{
  "intermediate_size": 448,
  "hidden_act": "swiglu",
  "rope_theta": 10000.0,
  "attn_scale": 0.177,
  "init": "uniform",
  "init_std_qkv": 0.0455,
  "init_std_o": 0.0565,
  "lr_mult_up": 0.68,
  "max_grad_norm": 0.5,
  "doc_mask": true,
  "train_tokens": 500500000,
  "max_steps": 3819
}
Each number is 128 + 32 x the weight over its row's rms, rounded and kept within 0 to 255. Layers, rows and columns count from 0. Numbers have three digits each. The size before them is the row's rms in percent of the matrix's.

# gate: layer 3 MLP gate, 448x160, rms 0.0653, rows 259-287, columns 0-159
# up: layer 3 MLP up, 448x160, rms 0.0653, rows 259-286, columns 0-159
# down: layer 3 MLP down (transposed), 448x160, rms 0.065, rows 259-286, columns 0-159
gate259 092:148081106139079164106117131167163118157130091128155179110112091098152150127151159192153120075149129135122097070154149139104142086164056136094157173110076129170184104155085177127106115148138129094170157107149117147154129097167059109117117116096131081090071104106146118093123186101144089124115160112134159035138120139175116131153101141125121068110133176133097085151065126091151149164160155129187112087162141075159156137156147185133149083135116178129121163108177069079149106187147101
up259 092:122158050155109137072141147150199106065162140109105139125163155121124097119119144183155118100105140084137196136164136131157148173179182172134121179136118108192090134097064230155098119131101161160127104109098130064156148114171101103096097132065095114113100120075108171117065152130077116146113157089147143119126120194158121149190080108115094141140119141133096154127120129111130097192160146110138180061147168061133146102140151154142113088131135146136125104184108156087127119142123126
down259 100:124112106148089154120157120113156169164135153135094136156109105151092054099143078128140199123152112144131092102121095101186151118107112101105174117129166158119087056168150114232142124146118120095232136131148071130102077132104072145100080108127075171131132117142120146154108081108109141076118205163169124144141088099163137191128153171154068102084129125123101098140211123148136154160113151168155174152143125084125131093132154190080160124133126114103139166117123127121131168108086120
gate260 099:116135098182091082023177107185140167220053106121102186098122078092132142103120102131124107128126138133066133183104090165130121130119130120117120206122108151161136100101113151145179154116128101123119114149177110183121131098189137138096103144165112123155089105128110116129055165077100093059131110125174141128161095161114104126167148161114152099162121109157102142058190113113102142111106125093136097145105075126104158118110168101120133124178128141122138145059073096134173160158139108
up260 099:136055122116064153144161136106129083088164131097117126143180113178194151153156140137155084134167159112140186080113153118168140151100072108101118097155139091146135131162128186161124135111154135148132098092124101057185046116119097142089127120119124118153085127142128175118175086113138161138095161100116122116086164135158142114098099096205069152161157164092114103117130106147122099095130080107161216096104108116166114100125127096193079103104115156103143078165150133136081148179086056
down260 103:102045131096072162156136149091201058111191152107122159167128100209173113109170124148152119154149110127154129093117125073138174134089108153137118129160129091163151152118154132104075106117094059156152114071105100103184092164101121097110144112065083139165129142149114143107169112130131118140153123121075114136101145142132173099098085078163102118093158168105177123154044094157144116116160101104141192125123147129149098128154144111132127162107136191127096091170196161103073099158082124
gate261 111:185160183143101125115092153144137203114131051175117158154160139115156148154154146104137126135112166102082122152086112149111103160143113171060146129161137111112152140101122089138129081133092123093187128122099107106097200154094133155147141151142112177123147138120119156100092214158140081108095130091129128097036096096132113084159170173120154087109044051058104115166098153103132142122125152159106106174108125122157095139123153085149087111141082094219159161129142131104130152133147121
up261 110:145113201070169075096071170148198143075126115064142105134119138124074140152124149161113129139120106111088118088187103117126118131121100142130147127148133071134179158086138055108199141149145135121167118108073149116125146136090183079164090108115115163102169165126152146085134125173110120091079126079095165129130149109135138139141172162139131091133109056107149130129148105139145093134127101093168126129160136165167145178163134056092138112092121164161164108159175179106073224093098136
down261 100:138088137163140111122160103106095151087141206145108166110086178147141089161129091116104062182110151125053099138155114121152158110135151139107114096125117121091138136123100069145154130150136118115131099112087140149148094103110183058149130116118154172160179128112146111097185155099103116085179100132108123151213176142121088150159155158138093121154100121172153060157164069180192079117125134102116141149132041139133156143158103118128035154163145121095169095091157121118109136097117061
gate262 093:073144096194123178116161106109190129132140112166111116104152119130052130137098081081110129151134156111157166130109106084108169073139162135111136122121109118150127160136202122108084109121162167140111126111203130142071132135141086091092111131142076096155145137193165180116161140093105074130121118102063141088119120128075125092101109119146109127206099108115169153112117199091138155128185158106156135082054075134151113131152109145094161100106156215166109152109080111147105098074094119
up262 090:111115120082119127197099082125118150102138151071113159206132164089137107130117119128146160158119167137154108097070103215131110184138140101179113092075152136107129114128099182159145153121101165133144146178082105138107083107071173114037139153189135105128144077079162110121122098076123125129101134165161154116102176167170167127117148153112141181085163156163062142093184129112130171123088096148126143166147107085136116088157073144097145168082109081077149138133162137093141101155151147
down262 092:103190119127116114111159104176166153108058154087178162225144130097191162131108056119122150140127134137085138095090138121083122148128128136115090106097185109082106120115124119133124142150141151163151112175102083189111114143083192138118179128219117134157126120149133114097144056117128108153125123143142080100192140145152157110129111133072183179078133207102130126108147169183119136115152083113099126208137115131104111166096104147065148155124114124090088126144122108072160129150148112
gate263 115:171119114106109150098169186146106153107184176089128162141161084115169128121185121135114071147147090109115132123134127150099109102149137184106125099135117094150079138168187136196049078140180152069148131151197120087213118102122143137160150132112084150181171136122119101146109093096136141126107143102156111098158134103102082090158139103106064113121190188139128198149149156131162143114117149159129083162138113093143121135107101093179136160136141048158098110138098144119182188167172127
up263 100:117162184121107133101130063173134135169090139102161155122088170154092155125089132146139182138104139139043106170121070064141074166112147104124105099143156156118120111110035133148134125114128123164156137111174084157131111195146133159088106134175165110148128138118174156111151112162102104144113158130117155190121153144092119095167200152148183126128174070101151074132092165113100063118117129110169128133137117176091059159082113049107108170136127155105184181098137142157127101129099131
down263 104:167134085110116184081161188161109123131212144116078059141151042111168136114183159118131140143163110147082190116119161094143096118154140156134169110119147092173120148119167148163060121110110138078134130132154129154161130128138110130103188134090130169166149171107098139120102096123106120144110157133116083099135148094164069115177075079072107121141165199109141176107152149095131149111170132144154128193107108118091095117087103123166159163150142104150092086177147149117167151182203138
gate264 101:110107131122084136120181174171121130138109166148138126067168153109162138115091152104131132186080146119156201119129164086113108142120150163148075153168100108120102171093180122092162123135150126151099097131143032127108144124081098195105112155101137102157063099144141108045113083182181172135084116146107121123109132104153116130184124175090162139093170160098160170058163081099135089086122175154119107174133095120116120109159139152083117141162141128131138194120074137105144135099087064
up264 098:117142147127136069088127096115120170104104064209136091139095161102075151116140192070099137166174109143122087149123163171121148122111084125098148131138139094100110141156184116154207114087149163101142106159105090132123069168131109152114079165171177096176101159162151093133168133086128111106186116068224116110141076097117110121114134075128124147098077083085126151129120176115124145159167076110141094171120122137097122131120070146170162067147112123157156156181123117119107116082145155
down264 106:117151146124148169136123160142172115151128115116119176119152093172148109125103181162097193147124169060139161160152106111101140133134148113190083146157135106122108161075173102099101173144109122146113176189122127116127165156079087189114143121114141126092078096123123099113159120152181143135086084165124178206154091059171095055157158080055076109111134095124151106152139164134117117133089156139123136193124151174149137120114115131084114126104123101166223180122113148111114069075115114
gate265 116:088169156102142111086154121081142147155114073148163189149036156140114143151141109145166145088133112125133131135099132113090174145089114119125124094184145074172127115144069162073113156114073107155152070129148117172159094133107083186119099105099136124150112135148132141188118132132117092114141040147125195128089127127186122080185054160162147128134130121138152140132136163158161119105129150089202039185177110086096091136159109147113107124140075135132068129135087119135158110124172132
up265 114:138108093135124115189103103146105155155163129148119116165167148108144170122077143106094101191131149191123150115146090113146198154121140215133147164065141091148139125101110127200105118150125147145105135072111103112072125107136163089079157149131080113179144131166085144108066145093114184145112195136095084094167168168078151138088115156133124169109171122160092108118169071121136081132140071163085140152103133146172114096113146115087118123209112126087171200145151166135101136172137109
down265 106:141151193135132158095125103099182111173141116178110200161114136161095156176130154171171137128219127123139123172135147087058076156078084153117090081178176097155156135136102181076145161102145100148149065142133122125118115124134126135143155135164122173131109143140180045154103115108129068097149112132161167104072117092159151101187126128168143165171124135095143150141140180168103157132120123136175176143093091124044072168127102143093098122103089124117138085131088125116129086111134140
gate266 096:177146147124092146142194090142179118101176164079188070093169131109130152163100112135099110119116109109134095134074133182160138175117086085185129118135088142087155121116129178140137170043134123150116101180126117138096094159173078132047145085150149114095164158119069112167167093087127182176193080116125131155110163104173089136119096103087130156098100111156172116133129116098095140147141146092075107130139064176140145073127160126095112132138128115150129151110122106177085103076148175
up266 098:165115137142130135101184142123169149050143121129141123149127156119148079098103100113115105138073166146098137138111187140138128183125153117161106144135090180069143144090116146157113134066139105129146112139118078174120115206140189157069137073129099081120123164130146177069168091084049138140196108107141094184105092115125117132099099065071109114176150095166046142152160147151111155138099210130112134095103083122124134123161113098166111100138146095116169137082161130151068153125135113
down266 102:127181149190074176148132146133142181115119134135136093154113108141128114129174090165125041115123181128130126084162142139111090136154175154095144177168047164157145141084102136108090136119089173091113132156145104131129131168091190197121098111168142075131127124136120107106143105147114110140151123131105109165144135114164114168111141154119035134163105108102103182174095171146154093153108145155127114125147077107158134181150083151196113093108140099113132215095181125147110223168110100
gate267 096:091094156115117093108118119183101161130126118126157095139146066151127087123147121154170143077142184117152105109147093121088097173204099176128119187164111067116084129127124073118144157157154205076140159099127160110155106120132119133102137119141105180121119136146118149093085204103152125172152124069139143068148052142163169153163192065120116131184120130094109121107133128143097117148113078122099103136128086104090125158106129100184142187141111158140144093134149147154123151196073039
up267 093:111121119134115093085092180180067113114117169123145124112120104149169114130118115180192170098137172148135101116105128121118143082162050182191131210166131034143126098099154145105203154176137125096157163095147085176159072107168108144110141075142168131110108197104137121088137102205134148132156138090076110118118059117178078134148144119153123174143132094125089144112147170142121118095156117157068104115154123097087124117079100112145115110169139150102112120118134122160152133170128077
down267 094:146097092114129113062146205131073152136119163126124054175163110135148178176117105163148125123156150170179111163107135129101146090125060108198080156118101082165098083138169137131181154157143130114134102114160129188118092096171107161046112089098161109147072175126085111118084068179107118148089130091115130118141136098162096089122158088091122166132148090155088156121154161067106129070189147112153092123114148140090133082083107139118156184157115155136137127153098101152128129173103120
gate268 098:134177121141060156148206140107205116107049087115148151140142146143176163172125171103134106147157157180115103083118108115108125112120187074123113121126081113144127119195112124110137109168128154133078119126129066079096095147154114079068136105113096119138131126087165134117142152193163104127083099157130145126098105121172190148097108130125065169117168116178135072074130127145148184177117123130118167119139121044114158154090088126087120141132097105175142095037132158143102146129139120
up268 098:115092129100106144116149154121120142137180158075129144182132120095187143138111123193164119084141155151109104063129154145187141087084197130093057115093138201137186136169151144144119092099167173155099116152111125109166070158094133126157191122114103162117074118089087066068117123162162116093095163166159169113116120134130184118139110175113104157117134118145174124087131100071114148149090150114062124105143145134158144142085141135140146095121186128137067129049129154089165140137177088
down268 098:131156134110077190131119096147092137193139113176134161170158132127112082134151102118117134147105123134171166178172136162140136104152146131118162105116209169151125100086191081138101078124134093166086134027094165120169150107142161136083123135122082154171114105168102128128130191123086199143147110140193135133145116091108094148144161155077141121089172148067116161100127124167088141108156134130080076113149085171093135179130098098139191182133125187150095138122100101101160160180145134
gate269 095:093162153182128136108161173144146121135097163191141181115176119165086119147101143118203110069107144109080098151190085141127218102077175154123101205057147172104095168146129127136127140166045168091154073146114154174123142133121146100080107148154121127164118108135141127099133132074132144074174154113057175142115058100111160139160202114128144124167134134135131100105113121125095099110116117111170073119148117161127154122137147089094097138113128130125161095128126114103084117057121115
up269 094:178166135152113118113125147079190128113151157148133087093186149105094134155122115162184080091120118138117093146185110116112112156069114097116123165127120150090142159151071144177147114121157127104135133087092090122108145084095149155091127096140059061199121140126164141181127146204117100102048145194097135141136085115139146119126144096119120115099111128134146048127172138139141145094151128109148159170100200069133131168157218090110110113134121161079100117161120160176082131133105066
down269 101:204131095116133173128087111060104141128187154041151079139092171122144127127137124106126066143114107166115135139126170137105099122138080094133138133135105095084141110121148114175172145105196155123067177122119090116114147109098122150094144110103108091154108142107137170147093123194144130148058105182178116159153184152159127126082090075119082102145109136125193084185145108114133173067116134176125205194139135144108122131164152137144122077128128133092119121154077122189142173161145090
gate270 096:169157129098206150114143129151091133189119091112068101150090142127128106118158116101150104116082161099181103138139134150124072140159144119108123146158130187135123157096121104144172121132129145142102173167185111179143189107111208164164077089110181155094149063098133104086081109170159101079110125050108136135070104112084065105120099133076119073116123156100154156183116132124138156155116109134145115118189133093063154100084169143145102127178136117173118089161185134166125100124163103
up270 108:143121120169137111141136150163123143181133150130135082131147133079090120176114168121068157119101161098069069165148140080136140116136087089126096139140157062060192180116189136125111138135201107167137154145130098112095122163127151172095166142095113153073083081122106112120100089139114144151134166097090105196118075093158146204153152101099144128147092096098127174144154118140089127088076169089142116197131111144138117110130189138172086139196160122081133159129175108139100125062120103
down270 100:142107157084099112153125165136138115092126109138045146188122142144126148142138069121154115122152062120194180130128102152080122161149175177152144115116128196093126134093090133159137156156135108170135152082125123137175133080130097115122130097134176116169164150169132120153128177140129123123132126106188140045164134199137087068134106172104126100148102194133135136148153141179143078143198095118083180116099149146161151133140070187111190160063084144150122126132108128172204092121143142
gate271 096:144184156120096093129134103088140120079118128101116066140137133155062104133120087136115176113130123159119114096106135094129102161114102108148116139168176131143078156099134118131157179159108131088180086100120136130078107164092129133125127087091099166157153158160129209125078163104158100120101057121074113100152136103217124128158115116117159174171097125100154110149128111119087145194148065113160134114188146141108180139168196162116163125070083179161101060090160185138087122073145131
up271 104:143064096121121120071088160136157128087136160149149124113095085167172110113088160104124177090109069123116137136110142144135134103111146081180138091171066116100104116139077133103100153150102102197113163114105149197136096140128121178158140114169092081089155121098147095097137075136121148056127102141148141171119114168083103129087102144218107172195125102178077183158157126088176071089094095113076141086121173126132089103065119137123095121123139131164098086118148131157114112080150157
down271 103:142116109131172116136080114130097123189143091081109148113131113157125192119164122164149162113150116096210136129105152140179173099128141172163140185074123142132172158129133126103098110105142139138112176222196131157116129094150210165124102147117128116153154153107132097105121068121135168170081154141128142175083153119037148108148122099117135074079142185127084122157125116121193129106111171130096105131123145162086138038095092086095112123151146120152166133120106060082100161166133119
gate272 093:110107104140145104082123146114105114100165159159131127109111109085103138151163118135133071150099177103075118110155126141100154066077203131083116184121061130226176187138161175145094099113114136090109154153165066151112140128096123156079123124153142104120109085073111137141122108103122134108172108088064121155177116115155119114088149152122119151185088130112182140169147092174056110091139094107147137077054105077114109128124132068143171106150167096118133129130114156153137175136086192
up272 089:169143136112122092099180103151154097065157147135155166091167070104148149124139144131137073186088112186121098156136185149135116112121127086179110079085120119136128160139112136139115095084145119090131116169152125160119153131113177112080108178093131100067102142150139136157103127075158211167162089098083137086146094099170116159115100094160169065165096159175192151175133144093098131083157123092183085120107108092141186116104136108089168126139107101113148126146144109097169166198073166
down272 092:154084149149201129157136144168084100085162113141104095118073132127133120132150103147127098134152127116120116119184117112184074067086093121124113116153111126122084074094141107133136052122182138125122062149115171184134173168142096129181116179127111147111147130127110123140105113115116131172160134110118163031119067204168099120197067121187148121172071156127124147156122158125094140125113141149137113132126120086118170155191154158159112142164100124161097119153111108075129184116045174
gate273 101:107125134131146159115135126137126077138102096076137148097092121097124130139179167164168141177164044079146160122107156091160130091130094083128035114195113161117078137174064161119148108051130106146162148102142139111126127140115096142156173154162150136189162118158121115155129137140134179109109132161143173136111122169112138125132105099108121120072107147197165195241135120131159152128146105077117107187113132159156140145130131165128087088088118095147067155123157132130216142132104151
up273 102:169161125115133128136110079154134137113164161147103117169096109147143144128104127123137139114127179152121145087154151091101179111134109191178167128084146110142152142097160128154068100209107164123078115118132052138093185155125122102089150084097072122141104146102123139118109202104134106119144173145105086092111096111116167115111149130102171115165067116113091068094151064119133140132167138190109127114113133146176060071147160106136109149152099162134216137143106173076064070180168093
down273 098:145106181138072129085092138127108116144138070091140133037161113123089132126159122103123148151122119147141133155092151112153146115134102101099032105167124122162105092155130156098137182065220144141164118125174136143140089108128121179093153173169136132090120086187161097125149057139127119120083106124090134162127106090122117127168145118159057153105183174138124114163133163110140170137127114055153181182112130140136148209094126135108149103160138120205050138137118088128157136156101128
gate274 098:115125088105127156144155084143083088095087143095123099160176129098166164089157076159174155133091140131176098071118108173165071141159140123074144199129126184160128126139140106080116138113119069125106111135071107115110112168113123152083111129198155150138107130110087171155134137109096112096081161067150119115163106119115115172049156173151110115154127129147188089091178115098136093129194076121140058074105128148073089164102177150088108121102144165105123081156112185156139131096116116
up274 102:068120074126166127134108063173141129175079092094151156186118131136140138179101110166152172136150128155158147131184104123165073219121073066140111187101123145152152126086173129130152172095115129166168113176127143152119106127083159126123073099142127144183164127086100140144165179090092154111182152076066104125145139118139086140105163200159105144141141153174110088096102094065138155122129107142064103076112099142113110109125123195143119112120129164089159126110118117116063119142168116
down274 101:062090165131164157134151115155138181129125129095171095124131122192148094104112172074127115090087104111146102098135154158187140121149113077175162133183157155092106109138126117166115140139099155148128149163173127082114117165094131163156082122161121185136083067101137174116134165135137121092120150198114073121122098177126142183085178137085067126114177147165109126139102096140115169076116215115054146178128125143134096168128071157077080092154141185114184108104101126143116160110123145
gate275 106:163161116169104131120114111094110125133123119069095059137145098122139090100191181123115083094159101120094134112143106164146120112169027123056115181161145147148115201160114147156115074106125092154090136105141147139197120099176185149143151142143092097086104101129127104125164131136187130143092149067118151169095110125081138100138119121167117054110157160129117121179127186150151126095169104135099146100138161144095161124105154145146097111004111101141129069136162101088126127156143128
up275 108:086102098120094107161199116121135105101120158108100069128134083123070087135148183088062085144093114082110184121139135147161105083182146198114088170119115113131069201118179089193103110124145143181078127136120131125171089131112182157079125111110138147109138104104119116140180131186165129168106160107117154122099126117131101143183127063126162114089169140188120125164144142130112111118178084170105148128077080154147152113111203070089114156098131059109134133097127128105102125139127105
down275 101:148152161127176124097152130166102152117116071134155108118138160105169139096066108140160097109113084174164077169147120111083102201129159082166138099110065066130162124135126158108142139155170121047161085130081087072095136146161083147077193096152127180135144122117144149071112123130087119141106052151149086151137105105154109117124138151074133098102060155085074072183130094139082133127142131153130076123108124133145158126148093149108104139175140165111117106170053178148145167141137141
gate276 105:127132088128082123182177145100140136159122188107095166160135142104091109102160142116087163104136155148054170114141175149137166131189141109108088111171171156188146083126094161138108106086091164122121192116153072084091110090126181112086153142081097143107089097127124100152129135158172147099124097097108080150159144136120130166162150148133152190108142099186104173087194132113127142137088125171122142092090177127137109130129203102089162073103095176135163070120065183115132083136143094
up276 104:158142096179131099119101117109134063153122090119163106089084181141135086139123147073144089113122072110153098037105109105129117068125121122147109162122125074144127148170131091120117130116152178140135163160197094163113136156169123164130151081107150112202091175127159134093141085155139128130065099069132171086088125156214126138108122170133132072103116098117092124105099160104150170110140093110137091137145107097132103129100118185161094110114127063126051122135158064131166125130215139
down276 098:099101167132136053117072182155167107114164127078154176140100147150135085125064119109153130090062088121197140110100104126089159133098161101111089154117130081085161157075114146167097146151173080178151143092163087134118136103170159147095162132136122060176101153128187158129114127088115082090080153090184135073120130121113180117140168147148106084130126132089097145102125140076108121174139130119158183182161069070080160180115136099120115151091135107153105091135144104090120161144159140
gate277 100:159088181133104154141082105177132123136105113115164131165143179021157100182149209110127154061141132046068167112180171120057145132117117095149071123151126093154116140142096115136119170125145143105148121132146128096122126120114117081137139172147096114105168148192160097168194148192159145145109147115127170122199154098132207089128101098129104160138154151148170102148107167082150103128086138175124166110098137122144098155126186081108082120139125110148128123153080135113141134152146165
up277 095:101132080141117109110171134136152162116133132105076139110077074164145155114081174132153174163152124182099113096111133116159163121102105181107200169148108084181161071118137074118093126117064141132205086119172135146143102108074115166117164096141165181140104130083088128122077130118138121148121101150103152108121112169150124216175080164188134096121126093038163157070129144134136154124186094104111115121134115115191143139139118154121088117149146160135113130065157067167149103098110144
down277 099:123123197216098183163091152176131143116114143142183155141164200062153187154119172085095177114123189144081112107121143092154139168123145120146131125139130082152139134166132082175101188067114127175109084146123073149151171069124149108166122102179134142123135122097115133129147104175164146141095159127127104129167133142127095106110079086139133117164121130174158131111122147053102101157100131090141130084113118167144115170154221111145096088206150140157103172119144152150167118133092117
gate278 105:134165085073088066137142193114135134106125136143104103130106154126116190098119079099142148063164123116086107127186108138123134136095188160180125156094156140152140097138117102066088143129080079118133136158064086107128136168185091120082108145150153066150147144128137184122149108080099140124184107101077128132119081114104137123164154134151137105104112137064113102108174184174065106102107074098172162095128132112088172049136170140159174133167160113130168119138197141159085117146155131
up278 117:151112175149106161170174055113171113086134116161115133090144140149107102107103146130164084116051137092103125129094133131088078061102143116131085178126161127125159115116133123108105130140064142141129150081128104158123152089175175113100114127089080122172108128115150121155158130199120125088107127121137169199090130072118172134096076168112197161104088126126126081099097131133147192129179136199136109132147120177145156070141176127125081142102050176132128124191101130189139105086092143
down278 103:105109125159128124154199054144143128066148148128155091092180121167120136089125152192123103062073092112105102136128131138121118085122120141131139168191136128096140071083149107117108107192080149129150189091154095148093128123149156136107160098108108168147091115132096100142157129162141125102154126122113131157145197130155137170117092197113219120110074117112138114071125122143104158099125094185139078139131134159138179051152147159107071136122076174119061102160086140164081085124103144
gate279 101:167187153121113168162123116153164100153184100148111099138123209062118092129065147159129136126110100126098136119111153146107155173155124074190161112142152084127105124160095081118153199101149133153133166141187118108098156160109115170094061088111128082161116159121122099148182096150087107140156082154169127143099109138169088143157084112129116093124068150076108137110129160145152189156113137082162103118142084080104117180176127141143157169119098162134108121174203054078120132083154133
up279 100:126176124111083171171160111191156170132116162179136110190104136148131156122159139088032090110104117112171100150135141148154130154132157108151139031114105149143110126130128120135141106137191090141107107201086138098111099114121098167182152120147171154172086091134128150129165168130158122106104126131094170100118087137100165072104104113134125127112121120121129137089112086140204121066080128128111168177182070097094127138095109182064138155123147096151096148087123158040097099150081120
down279 100:179121146082097168109114129167122110138137116117118128099163080133166118138159163157121149142082123125135117087092084138151134123088142136175113129158138146047125133128161086197118156124195129107177112182154213159166107083128136104179122147126095114150136133096127213148153178160182096055086134124088175120120098157142079144125133144153042102193134125175096089109133202111132156102139179102125123130121136147183117100070119151089074110111122155102088178173136169130105116094122135
gate280 092:148146159183135102133188072075094134162187141076087175177173191171141114133095149128102134145081136148093166116077112130143131130110091070138109111103142099135084052163105148149134099125190117145127091158126149074167114088129151143049179147137133112102113185126113069095141109113118172147109173116147166147099104199112150089151087092131163170080108128124135102136079141102094194080081151096144103125125123188128119128088102170154145172125116131133134157156161150091158076114171121
up280 091:148099134119181136093121171087128178061123124180138119193136129136115114137103101136164192120148145096140123139129085183090144136151154153147104158057114174196140182132160106097087156141078122105146115080151170156131149137098114125128123073192159109147093122118125154089122132131119126071152150132085117106165064092134177091104133167108124051175089131111156160148221181192092101172146132173147135115132180092168156171165165153146120130113124133115111101146197114130107123101070120
down280 100:130135117103086194140128107169136165139107127134181114118138116090155188162178109151126136109139135072161159081134133117107138125119124137073081185173069149087186165095184111166114128123086137103064147148188139062075124176050165151172013117191139109140148120171090175157076173100157089105130144159124109074184133121154133104129097163120132107155146098129151148121112168099171120098096114160102129120133124136061117132140144154146169105114156149125125135173098140125088168122114133
gate281 107:134096152145149062093111128102118128117119099139149164140125128179106151117102110109158139117119142132129132078112140082148123112099183103106155137097212083136096113096109078130038072086107173152133104045104120105104173096155137128137178135114149127085123104188201136111164118128093128160169104146158142130162156164179169110074175160119170077121142168118143177084113137138094102161169164185130134082157174078183164112161147126109067093120159126122120089155156135063173119081114156
up281 108:162134142188140080136082090044139137098029124141118154173137103166121149125103106122128123188147070165171122105112098096132152101154128092146106121121228137116116136156127151175094077146174134096147086101120114131091175107131126117178147121191111138143132127178169089112113168118104171097089154163139183090093143120144146116119168212134139119132075120133146148069179196120114134178158156192131128140128155114129166110146156114098115126086132170142124140130145134024150151122109135
down281 109:152135134101157110145160194151090177099094146104119104144123074093151160120090140133099146180147092137138152125138117137140116123087107167154170042146100122134166103109141130102156101141114051038151144127134114137147110166091103077113059121159037171150049132130130128157110182139130138077128127090151143115084075129080128149167127120142104133143096075120104115135146157134140129146107129091157180098100091081094072141093103171120169170067117167163156128120109082166078154180079095
gate282 099:114164082150162137142128090209111104122157147104056177144120167124119151149120128164124063189121094129100112079107065201095126114145153136097131140106137127160081124127081108087101119113160173114143136121134092138163101095102093091118149137185130127163163157165105078139172100192077120073145159117108151084128085084061123084133121091106080110098126135126149130149125179092123152127122082095054105140077118153110131160078200110134104111156165106159116147061153155196167144124124100
up282 097:117104125129126127166148139102119137154180120080132112108162153147121149180109139192124101156158150157083150113118146151151215152086191057123126081109136146165138108190080074073130159094169158120116155088113130142070138091136069141116165177110162096156122123148115119116071091112098071133164121158069139146143160101115119105108121112135081195124079178175129141139151126095133168159153046082063156134148122099163149108127154169091093120163115109143104117095103090094135062085104175
down282 103:147125113114109086114123121123133146178124142097107131129181146055139178133142122109058094083131151148128128126078109144140206157100133078150134123102116099194132144133095097147147155160081131167151124088106147153079089145133067162079107164150114144117158196114112120120075134074147107144149197192076086167142182149111087133109154155127173144147146095168138122133154178109074178066168119136155174106183164144113144171117113150096185165076064125128118150130112167076149122089108171
gate283 086:108075189093147127211086136132178154132127135138185153169116117084110108135091079153118162190105103108124085161160122205115088171153137132097086101093143081150105144125149079159157128183165169165146157138131204151115081174157119181158082115146154114123147089088162137126111112121111146141142121122150117118120105149145121102112112159146142094132071095109077124110157121150160157216082118130089105089133167168139131073124150184165172116132098137120156165168125169167089109037133129
up283 096:088136184094145151196124146106148171181161137154158113155114131153149120079086114155118183113123156082140092163134155178155121178131132162104106108158142187107119065134119090096115157069070081113114166148132128080065134127165105080127137096072088136147161147147095132130123172080053163121203113131140101109141122148133178155158115123151154160178092150070098175176128053106092084116129166125092184109128113189127123099107190143131148103113115170128181114125170131115096154093108142
down283 095:109082109096146169101135109119166134100131155138170147129098112096083082135152138130082104153109088154086119093110109087117151119069190107111135120134141041149137144083101147143186104166159128169132077091145152140171135078143175152138098147225143130121125155073214098190149135141162104138112103107159111135126122125109123102089091090145111114092156090172138099099106156180177193112074103134097093097122120067133138166127103096140131094191093108113087115147085135115074133068068119
gate284 116:113091157121082096088157139115165092125137133118114111067065201128099208129111094179129115155058149175131098128184101098086135096160157070163098146115104148153159131129099166129139179131166190150112145116063093108174115169147105174131125151115117156095163098094107171170143059090088118124126183151153107149084202129147106130089135142096073072154101129115098122086091103171117120117135109143197131110157096123126108114127104085083134064150142103116140066165156109110107148133133168
up284 111:090165122109136140132176120119147080146182160174118138092146153102129054167146111160124147113198066070095108158134156099151127100132081130147157096125216088140139123094145135100112156080118072161153115137120193189124121121132138144140141097164131104097188087142200121073133105119141155117116118148091132131088151172102105085094144052116169101118113091157111094147137126151094106088077095134081099099127091151189156147130124078103130057128179151068134131196122122139106125182116090
down284 109:158104159137074114091144130088175158113129154131133129056074143142144147181127077123098118189069125169156128148175128148055106146131165141198090182127095135155203100171089113152134131134183200136087108121101093111181105110191153132186134144161171156128174159156107131171101103106118082168137157176184119146129133085168122169113143126103138150190102125159157114109104113128147155110139116175137094110098131179139173120146139067098136093166125119137150049127180109124127134099109171
gate285 097:108142174093172104099159147152189116122118159126182133151085102143152145195128194101125155130097138132151124156139126074121155093115073081183142118131110131199091114185110103125149167127131105194125126139136170034133137096138120139133121145146164112112106185061087138140191170164168136147077130177084104186127147082161110145176088093090111099065113162093079074145117106152095139137112129080149151132173162140182130118124134128147150049125140104113095141150141121058100122137118096
up285 097:093130199092193086117118168071094140045126142127146131152076155143092104118181142134177167123100136146129131146100105155092120128146055134104125139107087116189052116157116172131153164183116122182141106168102189060169071056155106182135151158102112106139173161135098119092137168138189154178157146176084121113126101114163130077180129111123160090087134134108131134136127164138131099077115109130069112114113112129167127090076135115148128074113106136125138084136137120056101120128130122
down285 102:150108110103107093147111029171116128171143131141108130111144096112090169128110115112143085113150169155129134092114058139154125128191167100170060129100102192091152094133134150114155096147150155130118162143112127162119174168076152065146166094175085180101112122063109132149152121092098079103168107089091116100132164156122103145114144108121110117156111129176175196135118122143117139178145110185140143133102111167168082155171134123114105210163096168176100108080062124156161120126067080
gate286 101:150114176110087169127031121128163123096130117091064147135097097107127131133117150148103125107143161084130129098107106152098160151113089092097134184168123128108041044171133123135105183113199135167096128154156107169122170102123171154113087146136158091082119124080119164186153138164128111144181137143145121139117184140122127154125192135138145133084133160094126128219101134146129123166120124096105126132056138108141144146101125077080048138146115142106127051141074104078141168095104109
up286 102:166185147154084163137162095160137136065139137149075182133158176173087132094122141187142098206113081117117099137102099186131122160084130096090152125137081117166128127091112119134098201199125133142116141125092074132145150140127137154088117135118143162108131143147112096212167147172097134057091139115132150096148094045168065170137141130132171097139095123133162088140053156149181116168111134172099108133128115093152118155109078092122129173148114097130114134146116062114187161114129126
down286 092:133083091134194147118098153097132108157110157106135121101064129065157134170175134106143112082134174201157150096120146133135127175144163169206151150105112187132088114163142120142143067084125147105148100108173122088123119145088101117149133071135127060112131116045095149092092081103160112152203056147116117152062105138117089115107105131130139193126165114088132123067169112144114123116129096102125141160177206133145121099204139156121134085112179129105155126137135179111109106121152141
gate287 099:158135085048148133179184128114117131130077181168146078089173173167150114198194165146151116153144125118142153132116135137108134176113159100098160103138089148141136163127089067101160074165096128107104092104104164166149130125111157128113165119129152135160102125132116098113134119158116115103092093125214178116129113151211124133099134246130144116108114139124065104108157144156090174136149119142098081121110127113108120141162047117130123090174142121121074146133116114070094128135076059